Weights of a small transformer language model.
Size: 20 layers, 2 heads of 64, MLP 192 GeGLU, vocabulary 2048, 3.12M parameters.
Training: a variant of SOAP for these matrices, 144M tokens.
Each number is 128 + 24 x the weight over its row's rms, rounded and kept within 0 to 255. Layers, rows and columns count from 0. Numbers have three digits each. The size before them is the row's rms in percent of the matrix's.

# q: layer 3 attention query, 128x128, rms 0.056, rows 0-24, columns 0-127
# k: layer 3 attention key, 128x128, rms 0.056, rows 0-23, columns 0-127
q0 078:109147106109134156099113103088146079119152136132118149128119180142117128127162173139108105119147114146088132124133055182139121100133086110140138142120083132132125109116171122096097143106118122160122165112145124144117109108145124120164141123093124129118147130122127094106119134111162109139132113154116183158144110170123123138113137115151157159078143147129175152132123157133147137089061
k0 084:161085146136155141146118107096083132131117106086114097129114136149145125120130157098112145116129153107134109121117127104127152135106120126081130106123111141173178152161144070145128105110145143147094139143126115138151120082136124095122100147133143140152089115138110120146127122112169134168123163077132138180123068181162111120112130120181103157161149144116124140128143157109128133115071
q1 099:147092124116131110108155125140088110175119121112155115187138148130105114157162127104070126151082127164144154143110079173117125113112138135116076127124105142136136136148153113123143155184133187138118161124103125148134125133117129126124127125129107146131151135145161108113137113083139067113096145108097144152131109145092072165114136152153134159078123122131170147133109136138111138106116
k1 104:159120162120094126124119128152156128104144076151128120119124120130118142110148124146129123108126159168131123104142090129145116136144106139129137107097084124110161128120118140138119110140158102106139160114122123136098158166128108141143117092132132089116055117092127197099098099135157136134143159106145186120077135194119121157135165063114127138134115122105109148180149145127143109129112
q2 080:098098153122136111143155105155119099147106089141134102117144160137144107124124134133085168116100137163128106165107149128087134098126110128103096121124118066131146126150140099139119141165118167140115119120147058128127116129150127095118165111142139137146135159112137116143107107162138104111140110097121143137094096123128108173104152165096118151116153097100100073136065165161130104091119
k2 076:106085118129144163140117135128098129141122118090109125153148140146094111115100146161102160149106128149106121143111123146079126077147121140132137117104106127156104106112147141125166161156154102154112096123083106139115156193098174104125143095082099117109126133135149125147115092097153125109118088112096118115181091161146123109110125097117111179120131115154074148126119125124143148099153
q3 086:147137178154143098155148112113100129099178152122105165130152147114124138131195167175093150108093155129128147133149125119172100132116075154107128110125105108124129133147155143158156167163114105106106110140107132137092129165110127143142171119105138135125123147136109120066114127123144139108142116126090154164168141139144131098119135083118120128074156113131158103118136154095154100127122
k3 082:141156136130145136131067108104139124165121154149102101129124118131147132112110151100155145109107128179148168162113105160103124156105082143150107106115138129142156134123099130108144098147104141171154173128147178124137107135144144101151108114100104128119138122114178088128111131114111154138172055094126108162112123130102131163111113114136119183156113151135154148129087156086131145149133
q4 084:158116163111137107101142141121084156155107140099085090085112119145128126127106139129102152141163143153105085136118137144130108150114143134090075133089070095119145120137111145104060125126102171164135141100098085139090106138112129156175137146117111147116110101113163127131117110170151090086116123121123158134120106137134141124146114137128135180088124147120103101153128151141117109108138
k4 079:122137132089135146139116121119100162136129106100115132114183139120121142136155135116133157068156142149128111116135133099125119098134110090092154140143128110184151147142101137108143096081152134091104136151113173128119121114140145112132148129159130077124087129080145114096093116129102140136116125078107160175139106194154120128105137123157141160160110101142103148143135191133120121111100
q5 086:163126154113117104168143133161097127143121139070114084120113117128116178122151172112086132144125109136134126156136121188098136095124119115094118159106152151161114128162085170147141159138123162116116150125156097104183130136140142135116138149125146153096146148114111142118097127143152125180153117105154110129142131139145088155112096156081149144098129118106161156162118103149121129104087
k5 098:147123156156157099088102131120086147114130157122139128076116155130150119142138134110141085068145119160107109199114138131134129139093153150135129118122156127154164135080107128157141118143066176143098111116157145118172155113141168127162084159149158122119100136143102111110150134123085102160116136175150105147124141117125136115119145104123099140130132162150102130094146125143145126146151
q6 084:115118127117182113126093105152156124127101127139141127149143090171103123163089085131137169092124163095145140120123100091131136111111127163136136115116119083103151082135179143049095134128146140154138106096128111127112140126103126147111157130147137115129117075109122147103136111118088162108133153081084157137146130122174122146112127104135150145159144091138104106114146140102146136146149
k6 091:089150161133144097123131113158133110109104153085149180156142088096106117156133164139091153144090152136093121090131098151115098122144161126145103143112115143122100122124128132158111123154100122155179160107103111129099106170161111135130173110137129118150163126111122204119097145161138177157141115124129176157112126103080161123109135151136121124122129133121116138114153139138161110112148
q7 095:120110126171149140173112108119124106138105129177150156113158127140105125147117104125157103085144113151104127105153102124113085184129095148087157088139126095146097140149141133055113134093117103177134169117134123077093082124146139114138179117109144149107132107101135102129088134142136113104094126131122128145122112112165162160122144121105155128126104146120147097134173141129125114124114
k7 088:147145159091141144134171164150122187096123130121118083098117142151138107117136092118074152113126128104140091144076128100139149138117162127126123148130097155132130109104162152116137131116107137130135095086107111168146127127116150121112102121150122101097080150080145166140157100137114114132149134169168110064126125134108146130143095113111107098121128119114091083123156160115171127124154
q8 117:146133167121135138143101097129110126142120158105117107139129153168134105126128115116107143160143118068086133158144140097139107120122139156143134146132133121080103121130141151134112133125121162180067093125144120144108079128098190123120104201127109125096142119094119150157106149093143129118124134149165115146126101157121146169109115131099152141095121152147106157101177088164118112123152
k8 106:098159134118122073171120123110119142113129081115123144185146135120156122114161109131162131116139136141111148156087122134127142116105125153112094128103147161136135144138138110111125086121191059125117148127157125120113103130138118130153172133176179096116095130092133158153113151150111110174136088145115178150113124138132136108163125121166137123131111123145163173118165159123144144114149
q9 089:096132155109107145134098144092140116153128147124172133129096145122135137142107159168118129096165098112118093104059127102112115118137110112135102089116143097135153114142116134133142130130132122185118117123136155123143139192104131108152134124121100134124149129148065174160105140176113132159148172111135136091098063134133119176150131089135138104100122106109118092144107138143145095126126
k9 076:136106111115146133122140118137204147097136072185100106151137141095138082115125122095135143142105127087129160099150141163141112116109114124118128133126144126150169135125162141118148153127160105094106101141088092118124100121099094114162130168167155114151118145109131158126110095090117143120133099118126131174112128097123127114088139131180086106079092131139131142122126094128116103099118
q10 089:086120095205121129146125137145149126143130097167112124141118122142101080095191160118139112127111176161136108117116192093108131100080151114166125113123120138160159126161115131136113142123090111126129105113111144132135181129113150145137124133137109136108121180104100120135167139148123123089117141114175083104130135152161106149099130121118118100137125085147150122116097096132136104124125
k10 099:140143117126139154140164144142123101126094129131148167110130170135140156189151081105075135105142124096189115131135171119153134129150129139107143134120144089131146155149152162161084091127148105067144114143145140128116145148094140092114097134102137109136133121144137118124134126136131141143102193167116137129139155117092092110171126102116154105149155086094133134103115128112152098149151
q11 115:163106136103101178166104138104138154113146171150102120129131159117152143132140124130139127131106086142139121097184132086130131121157099126142146123149064127145105112137097125159095110108085117135132153143108153134114113156147083120143153104058106117143109139149120119101124173173101140129133119113109161104119102132126114126106087109124146133122113120121118184161106123081163164127099
k11 105:134171133131138114138134137141082104190107113146150154170093116165103129102119134147106127111130151130167119104109135153153114113115141177155069114139096090085137108118112148145110148112165123077130156137109116093137105115128130103108150112135070144139108154152174128152117090069158157122117105127168119113140169088110102141110125141149158117140115143132127120141125096129111110122101
q12 099:087150130111117168154171145150108126091116134137107106161102174133086151147125100118092128149129123116119121110085138094145126138144092095158123150121145126150116159170167155129140167135140143131117135133145154114134100106139189129157173161142093116101139125114121137152116094147156145146134162100095174126111116115093132108148165119056120099111132121118162099148132120168138160112138
k12 091:116123140143115123111148134148117121104120124111101114119134112130111112104118133125123087161126138075151128092120119117122114121134185119129131171156119162132144118135110170115095144146131105113123171094123156127106072138122087114131136082124091112148044105110144095170185105116147170133160096106150135126137127123093127118148122145201126133131117146160114122159130170152140122096138
q13 094:154126100139056153124122099148113173139115142135117117081145140100161145147131116113131143156103119180134166088148133064154138159111087104140126162153144167140125100123097174154106125135155170108160123149133120117118160097150104129135143110122134130149117122124132106124111108116113138124134111112123155148149094110131138097101114129132157113171121143106096146065160078130124169138110
k13 083:117108092142089126125102098101112147145120136104131141113129126132103146116085127180124105116132127164154146107150134142145091138124114148141143143157071145144108111130105150131159136126114157088160147103123150173116118125149159083091098053110164099158134135089150115116115134141127131118111123117098161128159158108134151134179089139101193113152135124116116101162111159147091129124114
q14 095:152099136098107107097117171097152137126132158123129143104134129137137158145094146137101134100116129124120124153192136075133139104157159137173094133090148130087108150111152124116143160135102155135097142140110162130179189207113100135096114124141138122089176156159129140128120126141125119130130146123134113123093132142140135120126101115178140133121138131150129138088145144165148097159168
k14 118:138144124110118143110114145131168124142103132121164133146129134126090144123084113152131115140098159118105126102178189079113151117114124107155086112140123131153096162130102130101144110092168125139081133127118114117114172164126135161169102158106131102136143109089150148103107119166097101110135132115186090139136148083128103140139178105122141155166098184140122135139104108136118125118122
q15 101:124079146113091090084153133122126098161104118100066127154160138167150124155103169138108172107148134117161138145112124153164108097129063132111153093121110088123159118132136135127162137138146112120124115106153117175110106118155104138151103152095166131142131124111153129185112111163164116119108134133113116122156182112162117136089139132154119127131117105093105145114127111109156125106134
k15 109:127114085133066088072117133137131099111153097111097153111106162135136164130150143136093160136112134167122100103099145132153105117140088102100145109165137101075152095133123109132116116157117139115154114130118159145133112143114088120135112121075147145122094147105167085145137119131117145128133167120091143101127136093119113129103151121131094125163148121116133189154075144139154114105122
q16 109:130131146074124074152155099189148144071108132121108124133091180125133139100122126121131146098109121136120104165183131101152107119098109107162167165149131116135146091163150106178135093168134153159102147151103125122131151087090166135153134162153108108125121135094099152103172101105119152147126130133143138107156152141150138111140117128128137161137137148129150120117111117117157127120106
k16 094:129101155100096096101147110145058101128136142095116097109097136204151108112126105113088137135108138124140104100122127099129104138134171145113130127162146096150069130144125124124122144110123163182110115144133151107145151124102150109114146144162076099109114123128137157157162117135128115137145119116116127117129157143156132145125090122142116091143085135163109168160141118132155080082140
q17 095:122134096119121077118106090153134083095125154097133116155140129154145096149134129118096132112137090075141116100151134139132136104065160137147132116152167155092126110163149095171127148128104099137153133161187136130101133108114151141153102188136143136126137121148114112116142141170116105103109120132113103131098129095165104106112131142139107089131122154137120139146079087103119156116086
k17 105:121143109095159138155163090115139164156107129117098154141135111100149087169116124135127102131129152107138108137135109077111155125118118131120152146105168099123147119180117120131118162182080165158158132158156124134126089138088084106157162161160105135146133121131152149124122145091134122099112138149125132101158153138161122089138095125181111125147135089104165092131126172108136142105132
q18 088:157153121132151093136146139131158163131096096163137112117155076112174115106102110113122107087131145135162160123114095088167153151121122144120152148141171148120115106095110103116133144113173127115124101067103152125145092136150119153092135118130121145139170100112112114122135078104099120161093093116080143120179136099160152115118137133110130123129129140099133103081116145154119130120170
k18 097:144123118128106099128118097112117107127112085109119138113170130116155128145080176121157148123109127142112189118158179105155126142132157132135139134128136131140094089143105109123103174128145119150142181146160184140108131139093095137092130095129150136115169116108115149122130176130099154094128092121105108144184134159095118136146131158095136130153112148109111115134153119161154100141179
q19 100:102072101174104105126135139161080139121104113145123144126123146154153143141129117100117129107135114111084126117105133105174114135143056150129148147094148090144135133145096087147134154102107109147098130130116175110118122151205109161076142089102127168098134160130135117146142122133141157177152142120118122151155123159128119123128157134132118127136106108124129170141140163144144135086116
k19 096:143123105102113138145116125088144091106125094140135140105113144175105137142105050131139111077142141122120143089097121156175098145133115130127130142156117127164106110166119125174152153131152115147109145104144150137102125145130121129113122081090136176102154163123128121167140179165121134161154099144130146094128157136135127116131076101101152117171101117122112123120126166103151141092106
q20 104:129154149120163099141119130113162115089119124109172103137129123161119111070134116128144110144148100112117154100110139108105124167145117161112121076087145088173151143171096127149107149150128114116097113140179120074106121130137147123157149115110150104147148130151144136164109134158152116111111129066099147145140161128105133120107135097143102100179129101079120104106110142089119123104109
k20 125:152157150128113112119139150149141098146136137149126115145134129157137144090136118098069121158136102112114133107113125133136120162125125123093103101083144085133152162114096139161134128123128130147115099145162115050154135136151175126141164135144150122139155137152128134166100095105164143161144097130160148146134172155150100137080145121156119127169145119109096156114133089115138114073080
q21 104:161095164121140113155111117139137150129126168133087130104143093129158111183118138132120143112132130158131156130160132114099152097141115148105157148129092100117112097140151158130161175159101130124150123148135139165129142102116128128132095127085119136178144133112125125174089178129047118127092160145074113123124115124140112134119118094104135150106094112131111092120129104094139177109148
k21 121:140078153121129160164156159180151125117100130123119087124175126120142115171135154090157135128114125154133140121113164118146131126110095137121122163141123095105171072151161135142118111176098113083139078170098175146126144154101119120153119152139115117163093110112150113113115161090063146121092120155138096129127104130126120127121115148148111128115137102138131138165138136096138155142135
q22 101:118114088146134142148144113157164145104085144134126101108122156109108121146124077145061119116178139124151127160096098092122100146137143116084116105174125102130165124162133111151115115166117138141116116160149167103108110142086117143153156146125136125135101101098129119153129128154136159170135102085146122136131146133146122098082100090106153134126136104118069119145125113122185138147109
k22 100:106131110148152105137154152119110132142122099155112087101123147109086106145105138172057162123167139144151144178057110117103121149125129072143108172134143139121108121186111151139158137162110114125129151113115121144134111134135118100143113145127149164140116144150105156126117088190141151142111145152105121151097130126146102087126087128133128101101121132133087164138134131113136112102147
q23 102:132187087103130140107146145083154156131120181146119116137096153124126150143092100161140118157154160088098193109114105136111110084153133159131152115136149112127117103146136157144099142139121147110128114135152135120154151082110110116101152130170118159154089152115099099080152113113135128148109132110134147117146113112085103139117107157166108073130107148112150121127095138120125156118162
k23 106:129151134086119154103111180160121160085135130111150111187101166147131174136114112139114135154154107144121118154168117107138133079094147144111101104088094156089089157146161126144149117136119155130101105157096103113177134125097122089123106114117116138134093148153177151101132099087111149147143144146164110090124128110128084103125124105141128113135120145091124119147119141135170144123121
q24 106:114133126098118140101115150070113143119188148127171146122110093107143133106114121145120097138119104107120160166098101116082155127120098114159157146130158101082128151151168125130087113169121123096120088118109101116114118142128136143104127112097103083129080186115111119124114176123131108106140113115142121146078123115127134159114103143132161146114133119094144100124116117066098129092134